python train.py --num_hidden_layers=24 --hidden_size=128 --num_attention_heads=4 --num_key_value_heads=1 --head_dim=32 --intermediate_size=384 --vocab_size=8108 --hidden_act="polyrelu" --norm="layernorm" --norm_place="pre" --norm_eps=1e-06 --positions="rope" --rope_theta=10000.0 --rope_fraction=1.0 --qk_norm=true --attn_scale=0.283 --bias="all" --tie_word_embeddings=false --parallel_block=false --extras=["some layers without positions", "local attention windows", "gated attention", "value residuals", "a smear gate", "skips across layers", "capped logits"] --init="normal" --init_std_qkv=0.0503 --init_std_o=0.0624 --init_std_up=0.0719 --init_std_down=0.0719 --optimizer="adam_hyperball" --learning_rate=0.00413 --beta1=0.9 --weight_decay=0.0 --lr_head=0.0231 --warmup_steps=215 --schedule="wsd" --decay_fraction=1.0 --decay_shape="pow" --final_lr_fraction=0.0 --batch_tokens=[8192, 16384, 24576] --max_seq_len=256 --doc_mask=true --train_tokens=133200000 --max_steps=9182 --dataset="wikipedia_en"
Each number is 128 + 24 x the weight over its row's rms, rounded and kept within 0 to 255. Layers, rows and columns count from 0. Numbers have three digits each. The size before them is the row's rms in percent of the matrix's.

# up: layer 10 MLP up, 384x128, rms 0.0717, rows 347-371, columns 0-127
# down: layer 10 MLP down (transposed), 384x128, rms 0.0715, rows 347-370, columns 0-127
up347 099:124155152106140052156134118163115150096128103160100123128131147123084077117134139079105128130162119110144099145119142131115122132140111095146196107124163157109151127142153107141129151139145147101070119092151100109122151077161141137135154134083123161135181123118120109129107138159143158128153120125131150148115136130147157091158147129125109128110127115144124138081148143158161098152148
down347 096:120096151151100119122174124163164147109175150111112136094133107107157129108088109164143149111087136140155114112160152140119129141091120121167121156132141147133152101153160172129153109101148088144115134150155140167139099115133095095074113122174118142084119126122130119097117134153151132138109130093179130108143097132117116126162165105150117124129116062143122101136148110091100147158127
up348 104:109112136156140113150100138118097132134135148148148145128152108115139182146090123117146179099187116082144143119110119135130148173135092095121131173206084118111091137101127131130086103137119093173156137099165130131123154119150132126087124103121130138138149118134124126123143142131116105119125174098139120133129150121133114143111140121167087103163098118121123113171083087122119104145090
down348 124:113144089110098123108149082152160151120086153117112113168100082151139133146095147098106101179108138154132138116155153129130112121136188141137144112157162136119124100114126154141152153156170175133117129132121115148105140120166138111140127123163134102107122135096157106123088142104072162168123085127107125142100102109131138116096153150129104133159123109155117080106161174121099136147122
up349 103:093093179156126106118117096146118097156167145091111091112145151143137098132102160149145159131133109117140138115133183147113131153092124095150138156142155090143122116124117131141130145109105126111133140099131152157124130159124123145125149126161129118062147139102146136149087149110149134074131076142093103105122162138108139156114104141153151126176099087117191116131083126104103138129135
down349 106:122151128154117102152144112195134124164109090143103082127118090138138133115140160082082139125086168111102116148135107067137113126122128127125148084110142110112148084101144115133138077156116163088135150142170126122137129112103143157135195077143091131120130107105111106154120131130106116152114116164107139130148137153131129125146134154157123128162111159151135099124150130136099166151138
up350 092:119159160136155117143123123125156128178123109119130121119155102120160121169129098108120096113134127130158147096152135096103164098135132115151119159125136110078085156128141118112158143117143089102104141087148123142136118148159123179140141118142161128147156156166155105109170155090101110108116069131078132184133107150151117098097125115153119140138178129091154096133131145142132082130142
down350 099:109144077116140144121165143159094130112193130104153138140154157192113123104136138160093194138131136096129104089093166152103118145159140138084148130166146120153110112112124123161104122110073116140105144150090127139101149116146119117138111157158113124140104102132116112133145111128152164129130117084174158148151110136125155116121172104108124131159138083119118101135160132127112110123135
up351 112:103149128098109089143170147112095130134168134102177123131097122127172093161169163126098139147099151173166137145121119153121115162109086098157109140115131118145111105119150090101113101154139114135074112139113124136147121140106150151154112134117108153124125125112121122144161098184129081122171108112151086119115136140125136135163127091101118159140137158144111131084128146134179094122152
down351 099:118155112109116124140147143142102156145114115111143129131111173081117107135152124157062145123128168104129111108117153125115128153118127122182182117119146111159135138108164135154062082117131102157156108141111136132155147118118141152098141128122135139150145101156097089153112130132100137138162102122108105107161113154127139134176096122102122166142135197133137113089118104143112085171111
up352 111:126121151150121100108103158125109165152188149112116115108137133128097102101152136123101128128131137156135095067118095095134146158108121159134172152135139165114157142101135123098152077181132123099153102113175095145142154124136092115084117136141140139126128151143119149100125138164111186164180123092129131140105141084123140129110122111129153101095136160143158080126122099120137116121141
down352 116:134152131134120136141114145103120155137138124141087076136120136108142185117095095119125097097147134081088093132158148117116143075101135176153149110118134144142185145159118125128129126136112137116131113163125085150139138108165112177122158117151137108168164093119108115068149104131097125165133131120127133113141078145097103116115147175144121106149092144139148106144128115104144177126126
up353 100:160142145150101099151122143132119082112108095157080156158144120166129158111128153136147113150154099076096129172106096138125155130152132138148132060138186156091106157107098139131145124142111139138121138146132108151095168129133135152107159150131090139171129119108103146103137167165113143135118139096159101094112127123122132142112121111157095169120111080115140130120122138117157159143089
down353 099:113125130129118096138115118110138096150109090164111125147104109176121141159153127133115119180178134136102136171134140160097154145166128081120118101114113121095073135142121131112138156116090111149147123150126097104171167174111143100146147138098097134116139150102137174139158127122138157120147129120114099182095101158157151104104117123139129120109125074129152146102092091152133098109126
up354 095:109159114151129110126088143164086142095143071154125118133129167189168136111128135141132140101127144078135112152139153165116171129171154129084134122126147119137151140080119129109143132117132113119134117102094151162114093184118105140110134107136155113094108121113121106109148100163157125156092124085114137119149132090080097135127138109120124153120108125166136102142115129107164112168088
down354 101:144115127134123117142143067109121109180103152124127103132138126141062117147102149142124122117081134155098113123124101146096136129132135133113137159162146149176155161134112145117135116122134148124153106108083099070108141089131172163167095128136113135114118123108163115195175122148108114128139143095141168162145144132145109129110166113126124123095140123122123127096165126135132087128185
up355 096:124098149097149130168139144084118151114136131113142156118101128100078130102147157168147164137104079129119165099158100117106111126105117130112160077108125113103147130124161166160117148142104124161147105151110133133083157136142139118101146107105136120119171118105101181117149138168136163124107107100154122160121140153142133131098169124110130155178073148093135114158100151157133129106126
down355 094:145108169105151105145113166129133091124136133104138108169124128100150102103113175182117161133120127094095108119143126129129162112130136123121112163093130099058108184120166154165152080135172128136131147150153148130116148088105122129095102093127145100131111097124126152150101142127117103143124137134127158148128127135151142172107122163104131121092144182093145076112103139110123127127133
up356 099:114127131123127123084198112132125117113115141137172138138163163087145129149140076118093112135144149141121111119118160162186107133107115127148156104127141181098125147129115104129144089122095125122141150114104158130141096084069095133136146133098163118110170112100110143136156135152103133082137137125153113126153084143075153116148122122113153115136155120101176091104150120128107121127127
down356 093:161138125140119140102115136142095102116104140102124109109096110143121117140134129133116117122149119110124068139181121160139101134129139108191138132144118154152142088155177110125105084130108131107119078108118152116103124146114138116135138086142128108159136143163092152109162136159130119068104095105087142142102120088162124122178143124144105156167168080146161115092148125137123130134093
up357 093:108136139137154153118130156129126141088088151107144124098110140108087122092135150174134137119098124118134193117109098164125145117091091117088112140145100119141128113101111130110115136140100105140165112131152134131122175166139147103119149130206072148134124128129103181154124129137156149124103098131127110161099100107114149140090108138120122109089128124146128087120072103114158107099125
down357 087:137127122147132127138122136124163100116109069117150137114130186132144113129173121149125128134096117098175147142133151130159109108112105163110174137183129110129116134077145152130173090115144145145099136173124127133110129103131096110178122155108125113095141105163177142129140051148101104106129108135103131129132136115105124115121066129117170111139123168148125107129109084110130120122139
up358 106:111136139160118116109130115115160145136163153087137124111103156098174141139131107080087105126138125158153148117117147164120169093170141095134110123121083146138103103124113148114152101142119116118114113089121157187136095152138102158167121128149129196164141158150154104163121134105122116090135075141119107109145165147105097139134145103142121153141149096144114146159135106128103134094101
down358 097:148097064141142130102132120144094116119153100135120093135173168175135108119118126138111149151145144125148145124098106149144102165135137121106127158153137132147151131152125120139140097152101140119110108143106158104184108176076096122133144153119082122086129163153158090155131113119162120133081112104199120095104115092104123097160129099124117130128121169145134104141115121133109124144153
up359 102:148151129138129131139085129123108133115179142128145120137126162142114149129167104154144133128177179114159126118118112092127135157140134146111131143136133099128135111132145126140102116087135108136157141091106105119133105172151156093149144144084147133182084152144131119122163109075126114119110155124159085142101114126147149104098149114155119140151106135143107113180035081136133118111128
down359 098:133158124101169107127132137131130123140104111118151095120112097154133103125149173118099116129067136099124168130082120099144137128180135154144196114100120121153135147113110142161162120142142146157141134157147139104124135112107134112165087102136178136174120103125156099106143132146069100129151106115103159144132120098120135139098107166136153100120112139095159120112171131102159102105161
up360 104:102145099123136150115127129131118173147128132103134122109135193160121109150099169134165110112129134174155099111135171123082099143134156169157129116156126105148108147113111178107107134096177127113133114082181146083134160119118146118143145097135141101142127135080120089113109099166159116152124108122146129106160123103136146129114115117128125132143149116140150127190121111160115146179126
down360 098:121140139144104112096125145128139153211127135117151107156133104134140107093073127131121126130083150134152190170112129112063129135083151133129172130099129146136165122134101138098115146140174142130125096158125122091106140126124134170150150108099094152120076125118133094112146107151131141127134141120111095111128166117126161162147129164128123112102149139111129151071135117129160136155136
up361 103:123073098138136097177093149097112095144153115105108101120114133141120114147159100151090173139163120144115132161130142155083122127119107094161141129142126169093158162119167140098126106078145097125105122101087134123138116107154140137106122133111145143098145142094102136133144078119107151132182154120153139166172106091157122108147114131148131117173134145168120132107124163155122122132142
down361 103:128118152125132100138132144121147134121125135110107108169110129153158104154141160120102096114118106078105136082122116132093167135085116116119148165114169140118094137092137178134145159148129130146176139182123126130175154120098078154138155116112129144155154100113175115144122084086118113132104125113101095138136091134140155108124126130113142172140141130164158177109086105106108112103122
up362 104:094133154138098123110098120127140143178121149080146149118149123162151134104136125124110105121113161160179111081122119189138093127134142145149157147103123152167143146146111099149114089132155133129106132130157129147134147073113106136184095132104145130135128117140118111131118093146149119143152094162091082140126165117109158167128142120149133145137139147111099087112108145163112157103068
down362 099:115126085166093118095116108087126178151102115149090125115138141124120180165119133140120119129144111116159144169115145120114109165085120108104123120125144121138120121104126172140112122167103099177089063138106120145158146104151130124129128083135080174114136151105130135134127114189122135141128105158145163172129133105088130108130136081126151119152150101154109131155106133154144147120141
up363 108:106124131137132133149118126098135138115096174154128170134188075126162124107122110095117113134110092093164114134132101119094137115140121189132106125106122102148110147141112153102126114135109110141153119138135098109126078128184155112061123151134128111136130103128161126081157168089117138157157138132123166120175149119151132162127115162135137093104137142173154147118089142147115115148115
down363 089:155089124165135110201084098118127118110108105127106110125124118139162090159121105110133142130117119128149158093173141128084109111142160107128104144110112074142123141131136125134131156138123111109104127095118154159150080145163155150124108077110183145148110151120096081123134134137102155157158125072122119147137131112143127104090140154136177157112160112146115159146133107134096124126129
up364 092:135152142111091138144114164111166095152110150109117126122097160165144084101164123118135090169095140126152116092087128090161126098156138108113157116108137121135136132116125122141118111135136148127097132123122138136098105159111147150142116121096091131186120122152129114117126151124164145153167117129118146126113108135109100161117165188136168163097156175145166095072135104150118099092114
down364 086:116087164137111148109119115089169164123093112115099131097166066123142147103131117122106128094088130117135132159133101148108145136111139114124096120158133119143143113054158177127144126134139133138143112178113116145130158145098145109144124113137148121133160131167130163085135133173092139136114108147125155115121146123161148147101095101141119134108111142139181106070071126135131115114158
up365 104:113149141137170079107164139148114100129132147155115167191135118094142156122131159108124131116128128167130116143086106130134121108151181081101117149115132148136145095110163156121164107163171116140134125135111133147121151130130115139089137142138111105056150106094118130126106115147120169159111141108129117104148143160123089153161143119106113164094103139111140158117130092138170080119099
down365 103:115137075137084131146114132142128181115157083123150158106150126143169175155099123143110169136131176097125154139103138092181132069114140117125120086147116145125122104129115113144104184115152152124112130141152134151153106124134113120104141114121110062118150100114141145130087124154158131101116149160126141142147130115173107136103092130131110097159128117102123085121134164094134140105129
up366 113:111108138129142126120140136102107135103181131130183143112115172165095148088111153154119130115119127123139088143102120095161105112122146145128145156129103086120124078113118113107140118136114150175129158146125123155104168100124158103133132098075144151096169160133152142158162130121116131156187129099122126115114093101100137153147101093150133141108126098126143153152107132176151092168103
down366 106:143118141119091128118153127153145094100110132119135155106085139134099110150112129145104125139110069126151149099133120136178199102124139101138145119138149131148118119100157187142138144121124130120133143107134148111151155158176096131121122090137123149113119079177103115156128109118127137136094133127190097076100137092111107138111114141145116131150114162092159107074148105142098128100124
up367 105:125092141105125113111116165139153081135084136109176133130127127133145096128089132144136116138109124193129114182170122140161136073117120101126102145120089128147112140140105094150108116097129118116077148091129198188131132127124138136129120106151124149134154116100159118130136129107090133110114122111136140143132128113147084116118116125154142070159113139118125130106201119124099149122123
down367 088:141123125141137132151119126127103112141088121108076159140153154151116152136122136144121165108091114164105152160151104139109094126109108145134132141118137109140086121085177130084121108139147151125111168133130087130108143109168156126090146110119132092151120097131148133121125116133104184108069104110130162092158123115108102138143122141124124132080112090092198136149115155142103161131169
up368 107:109150136132093117096139123137128193178152110112133126121151178120134122146123144121125123111123122164158160110129157130127146168141125141140100153182100112122101117108100105090147112085150129122124169140115171152131159127153127113156111135120145158077169136140124163128141151130128113089132127107114132126112138088176112093125089081142142081123161091158121142117124150100119086089100
down368 101:127149138145175138115128138138113153150103172123147117136098120123098162088182122115137157108110142108094139113118086131158142122121157131111143120100080120097133062133169110130148146176123101138151130144149143111135127097130087095121144149140139132085114187177104137117176136164107133115094128094144123114144125080135164128124146113118089123136125115112127173129143118162077130119145
up369 102:130113096165123117147141161149104103128105143115144115106159114148119105129121172088100152111146121121137099134122126103105119130182064139084110111083119158090137094093136193149125118160117158160123131107128164153110110071143160139144151156131159147074110123113173124150131161122154109125168135171134110132111104118146125115155118103115134141120135172135150121133147161125123117095125
down369 105:127129125164109122116122129143075094159115159147135129128082149166132098127099141131148127110204137123141126169149147174121148081113141162093137121122140182112095099094158130152100114136170138125103132073107132140127107129111080120130157133139113133133108144103136129105140126106138116121135114151101146080133115110114144124123123111189145108143180153081112110122164091145138127108147
up370 096:131135136150140105144091141146106145152122117079151169145132121160126103117131107142112144107184158158125110087101103139117176160139123109116118135153134126153103127117135127137082147115167104093179178139113110145087146146141130108143121128130087124086099148126198090118135111133115121165164100122159107123107120049085103125121136104120130157114157136117159135139122117121124143127119
down370 121:120119124156093112109173143084190159121158132141102094139115107118125118135118110156109148155142125124117155078134082149144133138121072107177179137159130122134111120175096124120164143118123109124125099090102121072144140154144136143177154141103150128144147126134120119113144101110132138154114166162110099155106107091141136074139130125162113119108114128124137123089115083128094114108115
up371 101:119187105146145139094126153143114121076133123136118138131170142140153137139091151103104115108132159143107099094153128129140118082140087153131142129126154164126132137097129132138106147123146087094129147091165124129164118142166110143109106151136111130141154072066129092190143137109127184123144139129133135136132151111141110119144141077099104150159096143124108158165167126136142150109097